From a checkpoint of a small transformer trained on Wikipedia: 5 heads of 64, learned positions.
Each number is 500 + 50 x the weight over its row's rms, rounded and kept within 0 to 999. Layers, rows and columns count from 0. Numbers have three digits each. The size before them is the row's rms in percent of the matrix's.

# up: layer 4 MLP up, 1280x320, rms 0.0766, rows 964-980, columns 240-319
# down: layer 4 MLP down (transposed), 1280x320, rms 0.064, rows 964-979, columns 240-319
up964 105:472454464501430394555508494447448522530533574478570535438534518547440500447524533518562602506530524573565527561447516517484577391541527482451526496482431532518517536424488519398589483482419422458604571486424516556578528505555510438458472457
down964 114:571547489470533575551571521443463443497395505393481460460564561495491475526479445522491457460490524520456553558520525507478664510601465589597482466447528506499471478478446476426472497477571443496533524508533544596514451458479469535538475452
up965 101:490476539472508508590343570521614521529564452536563472430486349460506490534422477478499543388442518621563478516435513450458422493470549563531431501551447414551523530441460491485524455429472424531457488541547452552561539486522502567488583465
down965 104:446477488585533467486459554570544505458540491456628538471527518549576465578495592549451462592474533504505512424514443443540488443465398400564543453491590488426496551566514472516535365499492467459531554482493461529502498440531516451512494477
up966 110:509532554549527494461492474567493421494438585577525527497539464541518443438426492480477542446500598493556491463528430553523492538529426483577536473533515521634436464479444446521481535418473568459415536520473507510487553548487449597517577418
down966 109:399474492463462591535463478484499449474548555452477541541450504524529624546414502505576525546431529512538548456510522510417519524542557493526483597509486605523560528375567623436509587510501510551495428510499454477468459488513586497451499444
up967 087:468476442463507443520463546438495471513504519513545560519556509544517479503538489513478457568531476507505523492480428547413511508491363427450502563509457519552612573479557538428545517441540505489577568503488530469516486548514462444549610487
down967 090:538559564522527516559506480525484455531448494425525492501477492462510470521423482426506645465548531512479481568474557453562500503470582565544480550542519494472456464445598487502501500446456504409494450497530416532459456530587502476530413476
up968 110:432457520503470425608545483446494573537508608555552452553506535515546456493294505467462548496594476581465487510496485473467541409474503421509489440505557444516570515501524405447438498556467514515475424467494599586492491497460571590568493456
down968 123:401462455486399437530533478440540501467502581459515463616463533567574528506462495517566417418456442566443448536482658458516547406485564459500464504481545533490585517382484507520578473524457425568446412494526469516519456494428516583475446433
up969 090:415496549467367500559561509466577579581552586582534469524508496594477362534448425386458467418523489533544483466494520504499552526453424592410554436460464485573478560418524526501485477416411435468466604412555454421439508531480464460532553496
down969 084:487522472519593553575625505447531452453595558410475494528516519589447395511527470515420481532503473512524445462543509418496504524441381404546527495472478550535475612487410515484475546466509460437538520552618496491558396435490520433524495533
up970 097:541504506472548493535415543451540444544530521525524544543392480530469424496429462408499539431497465502449537600500535413440613427465479445552491525534497542543477413581484454488523521445499549518490463515485433512455433477467501454517516577
down970 095:435570550445511483502519529494487512489476572542489472403522432508574469580375490507520473460477480431477478601581509538570444511460504457453477459496506540545484571488490433447419549459412460556444521533510569509484523459538456533519596427
up971 092:409463499569583527536512509420573514553488554461511563570517485574494521436490498533459491482530551516537445536511541498384550482491474523586481501603537545525459556551550556490550423453517559473555504481546476486527499524488551559539550530
down971 091:509515501521429459481421558524489425512507507438474450389497549480526484538473493540553509475449473479480514533392535524541481539434521501473503482426478514514584503404521528447414578543483442515484475519508451605501503508524446454555441431
up972 100:515435469515590416477505558536488588497423565513512509422466380508505509435530489512459427507510434465568581497462520600430482485546471551458516552528493422459528411423455429551464520457538443497544599448532438520473560515540498510491474504
down972 094:478552472487434465449497466493465533514358515534440547491535399486515468494468397569541593490479530516604583520482472470561394505472531432546527561479559461456562469457486509482542484515423484515497440473457519441605510420454447493513517554
up973 094:486515483475487509535447483483547456553544527617510584495581398623475513448476493439481476476519483505384503460476569570521493507566522421587492457552408382468410470478483495541538502500468530479381508474518406513495568440524445563558539505
down973 083:578478552488461468440561541566589505468548575327592436564499572456376556543424493573517577510507483463437442546457509451492567496538488519495494431574541541563473493477464467541492412402540466467568559456539528544516466543503503498531519540
up974 109:525454435572587526516568478534566343612608450638571511494530513445553532475438497479497485409539575535425532446514577539513598455490496420493523473520576466551517435484486530501441526533553511503451475500472546524487441508437496419482472468
down974 102:475569524551552427463462445441528551565508595443479565545475578468420458522588548524456501555607545482460484439522398474434500495529509510489528558484507517535481576520502417538470361555409453479495560474494467486352473449538487471538504389
up975 103:442487490488564527471478460474485428468576434452591573479490476425536479498515527455424471415475586503466485496553519485342491483464528513556419439551441505574479497423533394485569534473491534511373560472420558535594558402403492507499455459
down975 090:495510510452553574591538610519459451484399480466427552494467506502506541479469528508447531515528585441558506500485451502494475471549443551578492568459422463541470547422538373406465557557522410475538439452436524520505488487460497510651470489
up976 104:563474457517434452609480588447443514580569488503436528497453553518520428473481531475457479513500494574540437469543485513474546474453518477440463434468604501478541555495454472510481468551465521494511442510510473481505408505541394449581526514
down976 099:487428549554465511497476467413580513504459442497467438565455536390477553469491431475509540420512528466455493548583508489572416594422496522475489486565411571476471530573418461529538406513544625549541454480515480448479573424424498514479498559
up977 102:545489466502564476479507546536512490494509519521502543421502449443497560421479420504475572516448506493423412513410402485584495481452442388426459430455502499554483459506434560433407458567491504417472500487492493556536465395448511427433526505
down977 109:512376427445481508518416498469621507501588459449456502491551487514487486491506534490519494476552491506495521443484470542482553522456460491463536461501511441520524460441476533473549509515528379412487616514530522455479499566525514531480453467
up978 114:393504517476515501483510487433458487504512526505543584554521533538479437546451469481483558481506505471489487514536512505373447388486480551517464385477540430585532479521531449442492480489565530467399538482503395460564576518528581542513557393
down978 126:425432570537516546540495533497397434504469499480501530472538450524360505528619538452459561454519603508456526499524602516480564421486402509551476651512508509477504583472470484503530427521514509487535672526428528458615462460465539494494555515
up979 089:487506523480428470511452525380526442466594506564491553494503506587523468540547478417492502538567424488539547498508523505494598554542377455472482528509566545565426536490530525479481480374527462473536618487526513471503426572477538461543556410
down979 096:484518450508536494538493490507502489524470502465468446513446469494476559502563513474521519399505509493506530508466531436523459473474564497503491486524472578515577498492423433469552555606489503447489517494422493586455565345523508512474499483
up980 090:496474521477536548488405620547496524464540454488506558580452550496516476487434522523462477418475503458492419633516481522434462509538527541463522538599315509538517490492526532532542551517536487519420498424467483451423545419461525477424668488